From a checkpoint of a small transformer trained on Wikipedia: 10 layers, biases.
Each number is 128 + 32 x the weight over the matrix's rms, rounded and kept within 0 to 255. Layers, rows and columns count from 0. Numbers have three digits each.

# o: layer 5 attention output (transposed), 384x192, rms 0.0483, rows 4-31, columns 0-191
# v: layer 5 attention value, 384x192, rms 0.104, rows 5-31, columns 0-191
# q: layer 5 attention query, 384x192, rms 0.109, rows 32-40, columns 0-191
# k: layer 5 attention key, 384x192, rms 0.11, rows 32-39, columns 0-191
o4:146088152130100117142138157099153157168172140129147103112161111120123123083136147161144132109102138163129096119118155121064123121141119079128154084122141148146146119121112141144128138125087148124111080130138149123121139121159100146128122083086162094125103160121126164105101090122103121129160137112182165143116115142145128115088185124133152155141127132110146094108131098098150128108112117146127142121084146104101092120121157137142158176099149142121140119128142143168131122094177104115170139128139133133172177137134135103163132098118119173053066158118115130171185104106129167169
v5:149192093144135140143174177110163119153160166150126101108120141095129138103123134149140138108142149116132131132138133136116166113122103150132121167105136163094143135113145126143141100158138130154050143118156101083169089144113149149120153083146098123128116123129109082126181116172082121149112116126135120129138130097149145170162125124145135145112085104165159149117140109166060136166127109147131127139127106118150129148125108120107123133138123160121095116125068119090136107091116101112088137092116135136132088115116183177155115141094146109096130151107138116112094108102161169118
o5:102071149138135097135089095133125119114136080134143136147113109129096119148106110130119091150075134128141118133133166089150130158119162094123112088133141124133122120142142114122119097126109110136166142166100102160097145110153113105132089159111122119111134150143172157127113120100152135144117148161101118132100122153132094107129134101110138126152145167094095109136112148134188144112141135138106140117160113166140100112115135136160144116114121098156142113152143118127110147164159080141155096143143128116119174145149090113085111123148112144107134107147070091165159125156103105133
v6:095185141103120136161149125087065118095147122142116109116159151109115110105121128097164146081157152108158164142067063096151131156141173165184096130136157129120157219162136154086149099119148101112132106194146118139083124097160123134108111113141143157136137162142143159134154174126112103146135134086128105152123109142136091073154136149134100111165071154121119116127102116146086122131140128111139140133143108128105093121153105119141122143108105138189160141181144163189158131155085128164116122094153108086096163133100123112135092167067110099115163141136102134147162160095136115101
o6:141121163140125100053110141122148123108106129102142159103097122178162147142155116120132136107082154141125091113186134140127134076099070114126149121131104087152140098098137105096121131133138158104139133067137111104203108115095133160120142114134116128171106049103155129098113129140145101129114106113164131107150106107115158147090123170104121128116160096155175167132145171134145139116107111097132118135125136126136174086147124190079100091169162149089098073100118122134091122167139122136114093193141167139117158123144084128165166126164149133103153112126114133118148123152082092127
v7:185129132137189117120136078128060131102147141083136112141145127141137176147122095171156173111123162169131166095105080144065062126060097132171129143139143136095153193154087132151135079150147147172154140103142177116096086121168185151123145121121151178146114141112133149193092118146163182093116149107121131146150108073126046171102120090121160161172120119142158121079106138087094153160116124147103098108137097132121082099157158083097126143103141069158104139116116136144129144098144137147121116127112109104162108092149127132112119130140134130142116063107139168126148084142097153096
o7:124134143141105132124127116153172120132078113159082119164086124168096104132154147141110120142155083076148104152166141083173135096143179117092137095102130146141149105074105126095154114118132144110098118145168096098092169128145088098163105124140163106110140135148134137109153118137106080154116162189105096116092160177146180089134126147109060119106101135118102146149117127152126104095150108098090174171133157124091131099121105152133145089130134150128149143136120156140137123215160140114147161158154124152125121117134173076147110127117099102119120153158105112108130164119144129121
v8:149196199163115121174172090135086129141124147147125121128158102190111116137163135218087089159132202098061137111136140099121098187101137135162074111155097164111148137121103136117139099196100147146123137119137146095114136124142107099154181145117150136174074148104108192138164104100077164167106120075132093172121114108160150159126138097145101191113080146142129152126145090142107140145083141128115073131128137135107111100144063159161133091082118158174114088074074122103133126080142122100106127142156184100123160126143102083179144161067113201121092117132133135161169122092108118156
o8:101084126143105141154120134088163133116121144097164119177068125104119130128148128116176158155095112142206124186162134174106137105143145071105135143105131148134109083127160150058087123090095087152148097119144119115124095163126172161151099046131122111083130146115133112122139128129170121159193122105132158148151108168139153110108110137111126113122150133106112106099209141102118098150182102149119150129149159168167108142137156091106114133159130056064159147133141122097113120162115096119123127114130141146130113078142170194104110098160115126075139131142118083096091165155134136063
v9:103176140136104129111135148170129154156116100129126108130161123060133144093105106155150125123145175138109117129117104129107120097087132107140152101143060146124110153144141160138153161122142135163163144131131114109122118168137128111104139128111106135146149126154103142180138153121122118111129164110141118138110153094129141158142135123152161106076123149127111124107079172165138159126148131127110096131135110085116130083104139181116102109123172127123133111094157143089138133134106122134149139128146085182131147136109142156135127120132163151113160108139084117126130094105132164103
o9:168101121155097136183136089151117142112111115106130131142082085148106100138150167113110149127120114117148157161127132129145125107149105129129133164134108116122132137113144077106127094155128135107128100131132099128149141108129132128136087141121148111146115107161164128096168137115124137173071091189088138119126115135156139146100135133113111150165109152153154111125171077111114132141109115095148141110146138155155148144141116123141177115177094129133140146154102131138145156146143100136083114117119178083173121132112090093086125148113091135155068111114169157111121162141141133118
v10:142165184132148136149083160152128096118136090123120121110129120157133160121092139141163145123122119115135112118111162079115116150167122134155119125157118105113114122140146102142147127130125075146143123105144145134117184129126083133116114126085130132158124116134115147148137128157128119120111144118092111144137147148108127137049111150168103096101118153132114067125114126156142071146116124134158137141108172108148137133121097090103166102169117098115123126094222121129127117106156166151148131128150105180138155113136121107128156105104119134075127148138133108177167136136134107116
o10:123108115092123133129165097083143154113124134134154147165144124091148128104177108132120100142114106105128155160166111180120124129109147134101155112127131148092093131127124137100121128121088151115112095153118129137159117140144145105086137123140142124110112117137108097096129138082144135092134104115165154069118095142125159165145128158132112155162129150125090175101141179098128148106170117118095101131159119115124104114144160144167105119106142151111105116144055117107173161132091119146106141135116139095126116117120135177141106147146182108174128109109161140109136126127113145097
v11:116101083083114125096116127129152117121134115162162159079150142161153078076118141111123106193104092162095124141117179099094133101143105145119123111145142133148121126153136143126100158121129168131125138122128127139135108150128162120099110126147096099130107154113150151083104146114135147096145141129118125139123120160101137109163126108122097075134133100109115116174119147093126148106110152133106112107139109140159120137143122165125130117136082110097130165143117112115105132157148141117101104147096104171153154149126104124091132127174141143139142133146169131139099126144113140135
o11:129161160152143139170129135138121147164101146090089098152159126150109185170087114133114156101149141104130134087101095169143133177153108153143134131114123106097148132104128125132141142133141125159113125128128133118107139102135120095141154126128147149103134122162095106173106100147126136143112087106122110097155163127159136154132125133109151139111122135135114132096115126144103110141115124136147115105143143094100140094101137091156108132124139120128100111106133123168153104100116106132149145100159140123121121132115138130144124137096114134107114106118098131134138135137128120132
v12:127148150169117119130162084175125101134061204142111106175097116136119146165108079150106126150133117110152109140154131120106134142115095115124088149134177114177095127104123167117133123112150060135158125158101133115125146144143141112169154096114136134109132136076117133150119116151033105140116119121093126136108162125171088126153130071116127158146094139126076180135139102134080141054095144133168104143113132150084125129102109103166166148088125152134128112115103149146118163137091123143157151107127109065109123138142092128158146114115148142141133100107175137164152114112079161141
o12:132123127101095140094104174101159133137152067137147157126147174120154120114129147132156125137149137135138128137109110126146128132115154140145111127140086108107148097131102103130119109132143178102097118096142124101092105146106112154158121124118151119146115156136087131092162116125195133119159136136119141166115038149104139143084128160104123138090137120094163110136133164141119114157130145124088146088107114156123143137136131147100128125136124066135102130093143135111130105125162140136099122159123137154169114117146146110149109111085124157136111150168123088113120121151128138113
v13:139125170120107144099118128127121149070153161097109135110168108110215120146171118113122100153129113141083126152119189107195110131218121149123080071156040095117156111132131149128097140126096132127119180154214143067183126124139090123201096190146156130129121124133154151108152158118139128133132112107140126152104080085136139133092141093138114142091138116150128113117170108103111147140113153131099138117127174181122177072145084094174058152111126015185132138107116134125118143121147100114073131086146179121131099102162098113156137157120081179202082167141157092124178090124064116193
o13:115140118145126123180147123103153086148115126088107084176085109121095153149103157147183137104121186087111170139137114193067124109045136125158161149110188170149100138087087044103117169064095132154135075090121125197072124110195146119110127069065149140175165114130073116127157162138161089135177101100162109115151151150153115140113137129112135091150139077082159124127148152125130109142162121162143148121123125090143094180146151101105183144135171158070120126136119109116106104117091180093124117099114109129105172088126184167090133125113116138136161178142169137099116112129154167131
v14:118148100194116098155158142192087144123113135133142175157157070118125129130104060116109163149142156144136137134164078137138110145145161093142101145109173115110188169093097118100197095144101133116117103151125133095148100112089090083094118129078108143116101140122156149106168159135106118124142120160106105102131102143101146135114146124122164117120086134125123135110137105245141167115109140183126114110118120125132112101162144136130091082073161116168112121147120206111128149101136069125132140115136122109112109159164108169115135107144142136167135138103143124086158084134139148128
o14:163108161111098144100098113142128108153123091142124109088120178115079108091114204106149112077123139119148192141099147116144097109089100167124156096116073127130121151120200134144138089118150137100140138101141126138097074147181159124159149112149130072133154132147104156133096171113109112146104112136109159161135114103167092093130102160120190099147191175164160118137112142081123109127082107116094130165109119156090142138062115108085133115168159136105181131092127078153107146215129128162073103126117140128150111107109145109154136116162132127109117080151135134157150132151133096174
v15:173087140050134132161147064128121114104098159142120084132047116090180107148139081134152111110112102076135117146118082137168108106188130153103153123161102164101130107142187114143130121143147133119166155117155164082126154115133113104181134119120145150156118120144122129171134101130101104181147122113128139134085113146122111158149137113086104129152118094136123119142105118056117149147145142116118119097084151149136160089143166127080110116140142116144130128109127116171143160139146163101099124178157152126131137168183112141151145136098114125127055165119105072120150142138101115167
o15:113177130190067124093121133118158146133168129154083126143168117185087099137145188121125127174145145160121109097154110120077106126094145078135128119073121094173149143101071130119108131090105150136119086146131144153145102113152112147115102124160136130138105106116123174110126150167149150074151133125177164144148103113122158119078125124163098154106114138134148122139118182143129109111135121116132135156142096130103078149111122081138139139125161117128142124145121112124137110091122143117130169108091140140134121052092164123114128126117135128118146121147137142097127126113132136102
v16:204165110151110146187153153133110134123087166147123127142086133122101142113095136145105100133152138119098122147162104130108073129120104155134144142173130119120135137100137145128152108145127124142141118091117148158109101098067141120179153155140139158118096129146178162109193124145123169131081096131102116136168124059105162084077137120142073068099163128075130179156152072104143149121120149143085146094138179127150138132166098117123107135117177144101119152102100148171143116107135158100142119108100173160105127085185083144108141146128140123140102084201206092110146138117159169109
o16:083106146128164136132143104117175127122178107129149097147131127090111105144198116168166135132109126126143156104176147132112135120142140104136127112097175181129140108115115159120140093118060107079140086137167138143107137162179104112155095089112148130118177109099114104131107115117119107120177151118157173132111145145129125175146108102142153153172100144153174092111124127103100083147131121097149118152084094108113106155083176136122154127158105098134148126133169134044094114125124117105170154143156088088172107152093151121148148109115107127101117136114071121138138154102111122150
v17:164153148138104182122123124117113149110160147107109149103161113138093130100136125150159125136099154126113214086143114106101127110111158132148102107184109152085116184124132142132151097114132136128097152132161130119107205135152165132153131137098138154134079116095094118131099137109114155120102135134083126146100122124190123133114120128119139124109121157143123131128142127140081129137127111152136130097145116072155108097126127136134151148090132113121080156122133153123142116118126144156106158081114100113140125091102128159117090125087083115130130128101166172098112129101120138145
o17:107110142152129056159122118128147090119093112151139119160116159123088152140155117119114162107135101101125113167149133145176138160177111141150153159090127149173117124118132098095122112124109121148151147112108093126109079155124097142127117117157142095139155139151142064142149157138166091093143114144132122115114164140096145125154148121163115124176119124134118140125109118124132105137149130114078120156140152202109144128116118119132144103161097113115116109137108121110137159160142112139109118165154113152139146174133159069100143096106116155149126131158128117144118140140103125062
v18:150123105110070114100116171125144128126115149155074107141031126137138138153132153165127123107107129116132059136130133127117141154132141110094174143166093059164117109160122122127030099111111127146153105176106116130113072163135098142168149147126092140131197101128064104134093139155068074123114122112140131113070160125123117115121124074147168147132159109136097070107183132129154117181126186099144111135125126135170142169093169169199125131126110135119196102163182104119106171125100048161143171127132118128210158131089102185125129131143123084134158163167149130134103108102096117147
o18:122149103111143149119125129134120136146131120085160137119154128117119105080112100100119144156112111162106117155130124139122156149124107091144096150112161160134129108101133097206144212149084133119131076109097108136163181115119138125049115153059149097151150133161152135164173114099186200095160138093114117158138105105157086160124117187127103185118098153132147191133153092160150131123128115184190105093119141111126172127133095116067142115133099138094105135068140126109127142162126161128111127102079156108066121123124137120103132157105084135147129116108149128111146128146126129148
v19:172143122111119155105141095131090167121133124137093103150110142144129143147097117086117155115101116130091191141086078137095145122150174156170131081139122123126144128154140130109103088133114189130113136156097109139149101114172163172139129125139107124097094115075098108141115169142121132127136154122149110130116120133198159154142139117112105125150111128147123099096185184150149141139079160095107095158137077074141085118154135144184097095044151130096120113140092176102102135122136063167095138098100118119162162140144115177166122129092137157166150141065135170128053084085126133132
o19:173135108178110110145107157138154099170118168137118160124123105162078147084135117154107117149104171115150100154120159122135155149118088119103133156083144129131140128094120105157128136141122096142134120101095083129121127125118090143088124139118138145169148132140158159145128118118154111161117124159128113117134163095092102115159114141130174136093116108073136156145126082136098128137162117173104173108140199169103181099104086126052154124176109063146161132078144083136180145172131128148160094153144190150081164122105134106067135093135079105146126105146135113137143159159157120100
v20:148096147166158103116135114134133121132155151132142141156119138134088177134086128150114137165094138143152144141101109143127124120157127127138115120129136099109116148114075114186126147140144101147128111167127104172138126104198096126113135073112147110094150130128064119139148083180130112084076129125131138125114135173114105093123082147160129161153103125116142087128132125152111137106135143168121097168062148160133140124126114132107119143129081100121120124104167100148086118149120068137161131108110103157111128169169103171153131129116124073101115120122150152125129066166170159102
o20:089152121087121145146114200114137131123117109161096149111122179141180136074142101115115151105145114147115122127167127091141100173110176138123107122156148163113141121096166094096113127125141174093110126115122135103118121139093148124120141173127109137154123139147143146107114175094144165162153131105103152125139115108144138150145137122114130157112140107139075164162109162108134150132143103122135126129168115074122104109127157110094126107108150156160139111119119117118144158143142166171148134135091119125143144107100135104164121131132126122170165100131122073111156172138109140141
v21:114180087053133124135147155076159151102110127078151143106136083117084137102129115127137098142157083120142117165128135116142115124141111091132123178099131100151089115125145137111149141102099148148141085156103139191099152114044135142112118114178118131121173136130128124129127125101132128108117115127139141112169159150098150106131130130195149118148139090124131105170083149129118123116141139101136130153120151134118162148161088153079124168149137139184154117093160136185157108120131149109122128125139166163077103189131100075166109122152140139156113125109120134165130106159137128100
o21:153069144105147130107120096142123135114124157152110117108146157120184126175111119127128125092167160155101139082154130140111104054078084159122118118157144174091178169130131113144111178130158075090148139119150181129152098125151097120152145131128139157117079109121119112091145123148125127149130118135127157124150102096131127144101140141107117144083136133160129138114158106132118116123112105145132116097126069097100096130133160104157126086116139133102137150136146121088102123068130111100185090124101165101143132123118137174109146126132191138088108138117106132137119150099112126139
v22:105145136132131156119131107115101129093115132056080127150167142129156100142152110144094099109120154082147109120118173143154149158118136121161114148110113114099093143145146148104139126191105131134125125138134113134092151112061134098124137148172117121119137139113097122146153111092125126117157098104167142144100092114128119180136111120136153142103154094117161167082150179071112122114146141116116146148147070146157127112133120115151107149141126119143167118121100117133149164119092119126110145104146139101133123101069198125137108087099122154160095145129171126082125117183110161144
o22:113095132131149097129090174146141137168099118145175111111081097142135177110140134144132106171134119160123121144125104141154139099104170141105153132153157138153161104130101120113077166082110107123143126134116153151150115121175121170109097100088143160151182136120159119125143153114110094139113135160100141135142137110154138104126128149105094087140107133087069073157169092153144117153135105157078124111096161147071127145159094135098134103120149127093123132154125143094090115077143117112135114163117139152086155142160131102079122127113112102118136148133090126140153130109162086129
v23:140095125151187182160125085167132129110105130120154124180135138132116142096109123063136129128129101108108168159121110162090099151133120160124117051104149111101142171087139134144164175082118097162100125123150145170155115126137133151116121136211118138089164110127118116117134110161122139130115107140074117110119125109115107104119098110115128106156084131079125070126149090109142128060187160061100111116131067172135140116091116120143113139127152129141117119161132182171099188150149159147146084154115104133144102153150100126116123155135184144138134123108102152116093098103129135124
o23:144177135092107058105137100126131160163146138159083167132140118095126164092145122106125100123129179148099093119146119107190123097064123149181133148173124136125160138142074088127091103155156166068110158176110119088099161129118109131150140110121157126172145123105159145147113144135170130131127108121159177122125103114135186129118119105116177159106162065162156145175092162139099124148080101157131175118117162104098092138133132124070130103157131125124098167091128107126133114122120126146130160130113159175116128099100146093133127101123092108164171102126185118144162165110084094143
v24:154140122111129160141157130141110106126124098127147137110151068079097142144128134176099129124130105142119163175097162119158083127154092155121130139113117114180087080136155133169118155139074145134128136115139135097134102136189142181124144166156135149136096101106150093168121058103127109108144140134129110173147073147101139122126114149173096145171150110123124154184100144085138166111113112141155157146158126110140105139153118100124159150166122138099126154123112104100147095173092079112087143172131096169136133024128121164071142110122124104087110130148121103132143164133163118172
o24:091100130117141113142122116119136111118144160119101115159094154190148126150110118134140142161106130137118103118147119151088144112130146075106123127119131166126092147101097114096120142166142112157125123139148107119103143122108132090098098093101167126113111157158113154117113142148099171143141113148131148089126155117135140124165157062124141139124094112097123085074137119160090084150107150131122097151093119138102150093124164135144139141096137137157132136093119155161149144087183153114171125115179144110093134146149110135125116164165127154096149124112116105156143106128145157096
v25:106118092096162161132121163125148122152095145115129121119114128105137180129112080063136123077212131140131129150120088129084107115149184155091093090112134171122187179069176093108151107100121099091087125147080171103141122117086125140144131139128093141091140093174146101127104182085155116119114119106131155109162147162154182090169146172110152102117115145102131098118085118177134131110130136098135147143128117128152095131101141159136133098146153133152122126142099156155141121160136137114105111150108105162106125172091136151150111170171098147095142129094103139141107155155160099116
o25:147125166173102075096157095125103161098164101145113136088138105079093092070115141116142125076060179127099135128142171150169115143085064133170154156167130117132108142175102126136119146158161146127182187117162102138110118147108115103130132117168143129136107147093164154113125110155122106135121161151130098134132123078077096136136118101171148128106174125188153143155107139105151140141132101124165134119129143131128141130111103154108139112129147135140161150155142124134114158077124110149125115098155152122121101092145121080107159106164163100159169106141142147123136125111091127172
v26:174142167162089094154145125131123134117154150130149143129127073144113121136150151135152153115160113119159165122117125136199164185148158074110132180179106155096092140136112136129075105153134129159133112138095118152141083115085104145125130118075139133129086091133138131144134080108122084115144151103120121143082102111150121126111135128120108166151114105133109101105173120098126134113134153174115129117100149147110145150125168125131095078092144124134124128125155091208125097114137065120113134122136152152098085147241118136120109123157118084159138122121134110085149095140131186125
o26:088120107118155156120107168129111091122120152086080140111086145127150112115131112105129126123106129174098122127168125131066104108111121125103082095092133116156130111131124128128134172105108117090119121104185130113088149156182156144135128139142120075135175123140117133132129146152138157117134128127141143133159139123108104107137112137161123109108130148122115128122089125127113159093119144082114099135130132098130103146099097106092139152157111147113128129110132166061141146151127142145140154130049114110147155099054160109118156117130123132122120111149143128136128156136156107150
v27:134111182155094103144156116123123148139083108085085086186113129155153160142110108140094129133094137095118118107164156090117108160104140167163116112116110154120194115144142125113133111136110146142157122160095145102141111134103086090119087174138143110128053136134148125170159118100109076099086111137111112120135158105135148168168073116125096151156133105140131139140139115137154079143121138122121110149131155190121126139163137137080134162163105167170174126100123127159137123117134157117079090157151169078123143125157102094143234111141146120116044133199101143082139136119125130138
o27:149149095131158141135131131150154173139129143160169154090183123121106096136154137125149120172114108163162133140116060161080146112145152086140137127115127150135106127108142193124105148101077100108106125113185181188130132139166123136165109051106082169134182137064139124061090124141142114142187130097139142140119085132082143110104193165130149132113118110129110112102149148130121113089164103116116122117084124124110112131106138117165144119093158112109148106124151089114087138150127105137127187096104129127159107111135157152119087159144133132139140095076137099180133128085123087116
v28:164113144126097144118154114144118133142090130099121139136148078105098107109164158115178065095138088101128116144090157125122155121146097089154170152110084094110136154175158129162114106115142120091153132215138067067120088135072133078134106125186163116145119106098125155052084156094102098088117156169144173145113103110137141120110111092134151167180122128117143136156133143145125140161148131109138155125124164136119136153144093151077161134088159106176127122161089134138165140134152118123113127124142115110076143158112162102141120143131090123121162180084138130160146144128105166133
o28:101149129141101115096114080103110149097158151129154117110120208115165112177096117184124121142102198144057128059122117121154152118086137173093093117152164078125127137112115102060144137174173109125142132076110150161132160133153113172132132139091125128125152156151124086145161130175149134102129104126138101118115154111138096102156157114096115103051114120154146130100104156108143139093117149156126197126084119118108124149121117128175095108130061131071115153140141140138066106134090105135150090166153166159136163109193108141073126147153135209137154116173127128077062111124122115103
v29:164119129113134132164130129132153122171131141162173169123109126101105144126081117153119172134088103143119144098130081138184113117142104086135131163127122189122138099125105152141137143172137117146153114113143173114128170133105150121163147068063126108139115104133101160118102143103128135165100142140150089130120118156178144095117117148124112133120128100096108150129111101084141151143146131139158131127158142110128149101126116146105139113113153130159119126090115163103123143134129128102130104144141159122098106147146145073123129159125168113096175116112097093103115140101105121110
o29:104082109164103160148163137136115142103126119128103126120172147135159126125133155142140138109109168136153099155143166131074115140125093115116134108101105074139109165119171117115104055102106159123126148132122100064124092133152109125137143166146113116104087171135149097160156110149129120099137122107105161153112110119124108135118163108131125161099149156169172114156144125124106100099097101113095148172126075150118100143112128096157099155173119137106135148149112076131143113130104099119121141110107076099148112121135087169164101093111130160111081127151139129117107155137118163142
v30:117167121194092121160159055154085137089151192140111110144151081079103108099159094144140098134160139091111133172130135133174139143067119084143099117140163141136108192091165133129131161152087070168140111101117120130096047148115108152150161142136161131151106147138167123156184117096068119150135136124087130103094111092039144145193132081160105115127140173105107186167119105101120142170129140149150139109170091102145134128097116138139132152103128176084114148129118094158094145122132173125132122114131139201151060105134115174138100093108128104110094143150105088065140155113102143136
o30:128105142045099088122124159141151107159122108112144098140046133134087150154121188126152091158146107170122098147158093116111088109126134115142133166134102103127109089162128120126109084174107127073119079124176091138137178092127152151134067075112116105100156076121132146141139134166172140124148123166146183108130123120191147163085135144103143129137132112127165084100183109123132093127105071087104088149107136179116137162146142132134123102174107103143141148077138175073143110126137122092107170115128158048140195123113165090092171110141119172134099114131125105151121107150107123145
v31:128132157093108098125109165154138134110102127149100103082131127133138105065153141135140116137161133142134165109077173116124166083113104106193121143101094119106177168144121125112102096118100106098140106140077097126094137127089147123127153123127103154122143139134145108066111123156169125089105137108141125121102149112108116105132150133166167145122142146075117156185114128191145099103207150077137141134150119116195083147133122158143137193165125091137147139146150149106157127130113122106103136116139169213107148133160112133128117096162137087121127146157113121121129123120120162091
o31:125106156174163127119137120128110177138164120112141155139136133112089112153136106125167124078090122127133114133162095144110149144153113158090144149163118112137101172133160151155159156151147148099096146102132139163164151146165098115105096166113143134148143084154156141134159157114121100154091072101126092086156156122134108130129136138101098111129120118191143107061178115112161178151087064149153136137115163138077149109100137148139132082110090178151097090128128125131099122128102094158156092141125128089168169139132155139137186146108100160134143120119143117158115121108133110137
q32:072135124139130127137110124127119124153112132107133167108128083126118153103174106150141136122172111093129158113113145117144110133077091073127114157122162121077142120157120182117120166119151113218173082162128156086111149124085142120124175076113101147186087092147162126123105123113125115167096107150118122201099095110134106171118174137091127124133146112138120104094160170081161121125170115135098163063152184143102121133158160128084103139126115162158148150102110140106147051146116141165121090061137132107191090129160129190122116173108141143143147070139115149118083139146132172133
k32:150088135102116095171158123093096150062097178112133103132152130120216131126059163125136126128087154094170092130157089097154135127139115100153114131146149170090136140173109127146154104085107085146068113062056110131106115129091102138168101176110088165150142160083149146105122115118139078093106102142102135122094107093150118138115112151091175185152140142180143099198134124077128080118090143106138151163115115214160098170156170107102162099059174084014174102133123161127097164080115098173172126193125153160138155122101171178167130115171143124133072133152206114130166121105148115046
q33:140135116110172101091098119085133132132149131136107128071091127162100098074102099127157202073123147126129167147138099173098180116030098170144140132072081153091158095106164207119155163143123121195162120154153111083110064158096072148086170059135112161152048125206152166145063095112103134113111128133131189135153119145100172156135126106018115159111080219174145146061147201175136152146161179148132183037181113195097133124160122132126114102148102118168132133066159130134148051197118126104162170049181104158148129131178101147080159129088107156115140097155149147112133127119170125148
k33:120070139068193171181167112119202123158158005179157117115045132139142194098223128121082157151091089167098107144090108119122163163113199121158107101161082168127079081131110143077105151169089144117101148165118158167165137118062086111031123145094232144092097123183082091101097189051174066106158161105122140154174151191138068128155224028135113145143087131159145144060175074055157133165133162174169083148138167115059065175172055206181180100177045111192170130150147206119057165134140107125149183127165088114078053092125059132175230031059203099146132131127061190120093107103181132156
q34:062159130124183065070050106063061133142130159099096144106129110200110117120140112132210202104118130063145152121124132135084103084077104152150125178016135169060178124137230192059097159139070056175120047174154144114074126193101103161120211001114122182189065073174141153112052168120116122160123136097153117127176057139066208180170110107083156110106098171131155149065162173194102069040170128131093167000171112166148156147171130074076109131115141127217161138078213149127207089151108157118174147038132088151121132129177099115113133124129123159153151114150166117134099165109142158168
k34:162100163119056061097119083159110187147095155149091183152137174121083163176196106106121094121153153143103143145133152119138144125127154124135164127088132122131166186168135127118048149134128129137110169138151138168132138164120122152092168112083096143103151138107098138113151092121138132200121151121130163183112073088097140115113219097175132085165102103112111130118158109126098146126111102097138077123108125118098100125174137148101151101104105149144099187115110149179109167140099128091095150103149135098106120070155132116114106072155166098194111141131081063136127082127126147114
q35:151122089198049139132147155164183145100094124139131100187090082130135131169085127102055068194044156147137084097103106180154149066199158134076131121212197049147113067116021105226119117108172140036114163110080113127117082129155135213150061123125206154125140216068161125146145154158130100124116111091123082118115175098173104122157087114157141096214164104068129088139136147139139239145121108095123150186176134117064155164144134204170096152119141106098022068200060074093086223099176160119123087217164147146124104139116130085159094092157123052124087111108164162175105094121110120146
k35:118165089137182116113171094139131152144143136143107100110063147161145113212140130158113138140148152126045184155093137136155151137133142137134112115130122126183157163097143133147051094154114087074133106161173117157148109133082137097120132173096131180120110222146143119191086119128065168241179137180090124142153116126114071115146177053139118063118143127013105142099155107158080109056137160112150160168122157085144119119062058162130170162128027123125142097142101105182108104132131169122188119124143078146079116104100066116099100125158156126186111202084101104092090113175201139123
q36:104087161081146123068069130137116087141175158156136179074130100162146133065180127157199209156167130125073152140132085136128109141072130145178177153046083208118109172166192180092087128085163078231077086149111084103055075113074114140141112033067117155113072138165119113154093146097123142113113115109088095130211100151083142133154122112112130150196127160117155172081145166126141127144140114042065116000153204101121167115152143116119064088174114080137143142114128136157157039121173146145176155121108158161085148144123146163154156142150081107136166134134153128162141166128143185121
k36:067140180111124130133077076129180099180129108179136103122129093145130130148146180131124138066155084204126148087132109111081173107168166143116193184119187130138092120153105093099134073070087080140119134099207182168134109134102098158091108104120163103160092102175102090132140231146155140105150158120083155145123120121121086132151146109159149126100114128175144123077141183132118095121084150099147112048146152111200113204139068115179085187139122140090110108149127116093164088171163143118123102081118113115087082090077123076127131093190149136150138169169063101163083232105186128134
q37:057105150050199105088125084111122059170076093156114152087139119162110108092184106079139160017167150097142153137145115170108182129055190105177198119039097118090098120155196183064098209138095069175133117195139163137078118145125091133110145019122135144142086061200148130114063128099146160125091049140088119141172073145082177130150183137109146146173074188207151177029125087143119128158136121164125133030163156143071224121244093122074099132135085113153093152088160132149149065180160127120132089089157130111121109109158181131111133157137143141143133043118169105153188126132145149157
k37:118198054173110127177123089112152173130196208098196089149061149119161109053123138198136125153078088076113172110206150112069057189063112157134034126137107179121090140100170098166187080184141099137094097097052100134141105125119197069062110154135170142153190156115209113141109172137121171090131177126153118097136107151123119095148106104087087168129110092046168095161116125097132120111110175121207173136088165163137109099003143141117153118101104136099146131091149141127113142091129106127195138141161085204199152156088016120161156091083114124111140166151117224163030090169166141153
q38:130122165092151156154142150135109099140116101158122124114143140126112173116163161142102133075159138133124118109150164106155176170100155087124153076161138165150100122147133139153146176132130121115129135116130162148144125057119138113141102188146089106115123131102110132108132101143114118134146119136128114143100151141119112116151118120160163106119147141144099102117123102130152130179137119144141091141071135140112108072159110095156112124127157127096104110112099130136089119109136096143109099148104119108125146140127119143139118137138185118141125126118128103130155131132126124082
k38:119160104204149202106112180100078088117121122122098085141162081124144102088045212151089085104102151099134108145140102159112171063116075160125163110107142101179161146115151145143163096081179130092192112151158102131156102115141163114159135124154089135131116117079220173151129127162056119143114108127098042026103120125120121123217056179131151102112212121155088070196081155180109132097161056135110196144109124202194129104170146091147054174136145118107033097124107055208095103088172081172150079150154183159142132154101112133097060202125141160093132118096143132058196160113101092151
q39:132160032138140160206133087138115144149108178101072065127170176046122148163122151057125119167156117179167171120141173087162081063106123098099086125145143051160098172082091102143149175096088117126112101108102125153159155106177080160092111152104110122057149103106129127088150106081115097179121192157115089103100164089100122214129158172149147191131186154164092037133157136089178111148118136127178124153084123084176097115118149174139146122054175224127145099102152077151176094106104111091182106131117139139156087146184066170011139161106068124105100116221199207099112128158129093144
k39:174072115061069109130077094157126103141157088197168191159119133099066155072189096192117092161099073039158111052226124091066107136067213164174136043137175244115116142114153146136184155167150130196079094137110175159128084092132105137096163111188190074156158058109114058153136167075166124026101239082218141174105110119116142136106217032204080101221093090159195090080168099183177109150141082102197138085131157147099099129177187105123192068107239163223135182153131150196035126053079091079090175091135066106083043122143149093179217075097183089129121140170065136149072119103126106145
q40:084097079091140106094084193127020146108123101145118094092086186127229111155105087062130186150106153142167119134107123112077132112115186107115156112095183128184166149114252108105137059144185119134149107176111155107141116082155205109033152171176167095170151086154150117124180111147152104122146208097034153092074166131118147105119121162158117121129000191024156082167156084132135169134141197123138144135152145069222052129089151157129125109151073131127136123108146113051101236167129021163084129115177152107077141183068186148123185067076136137118140209078136111100152087151145204203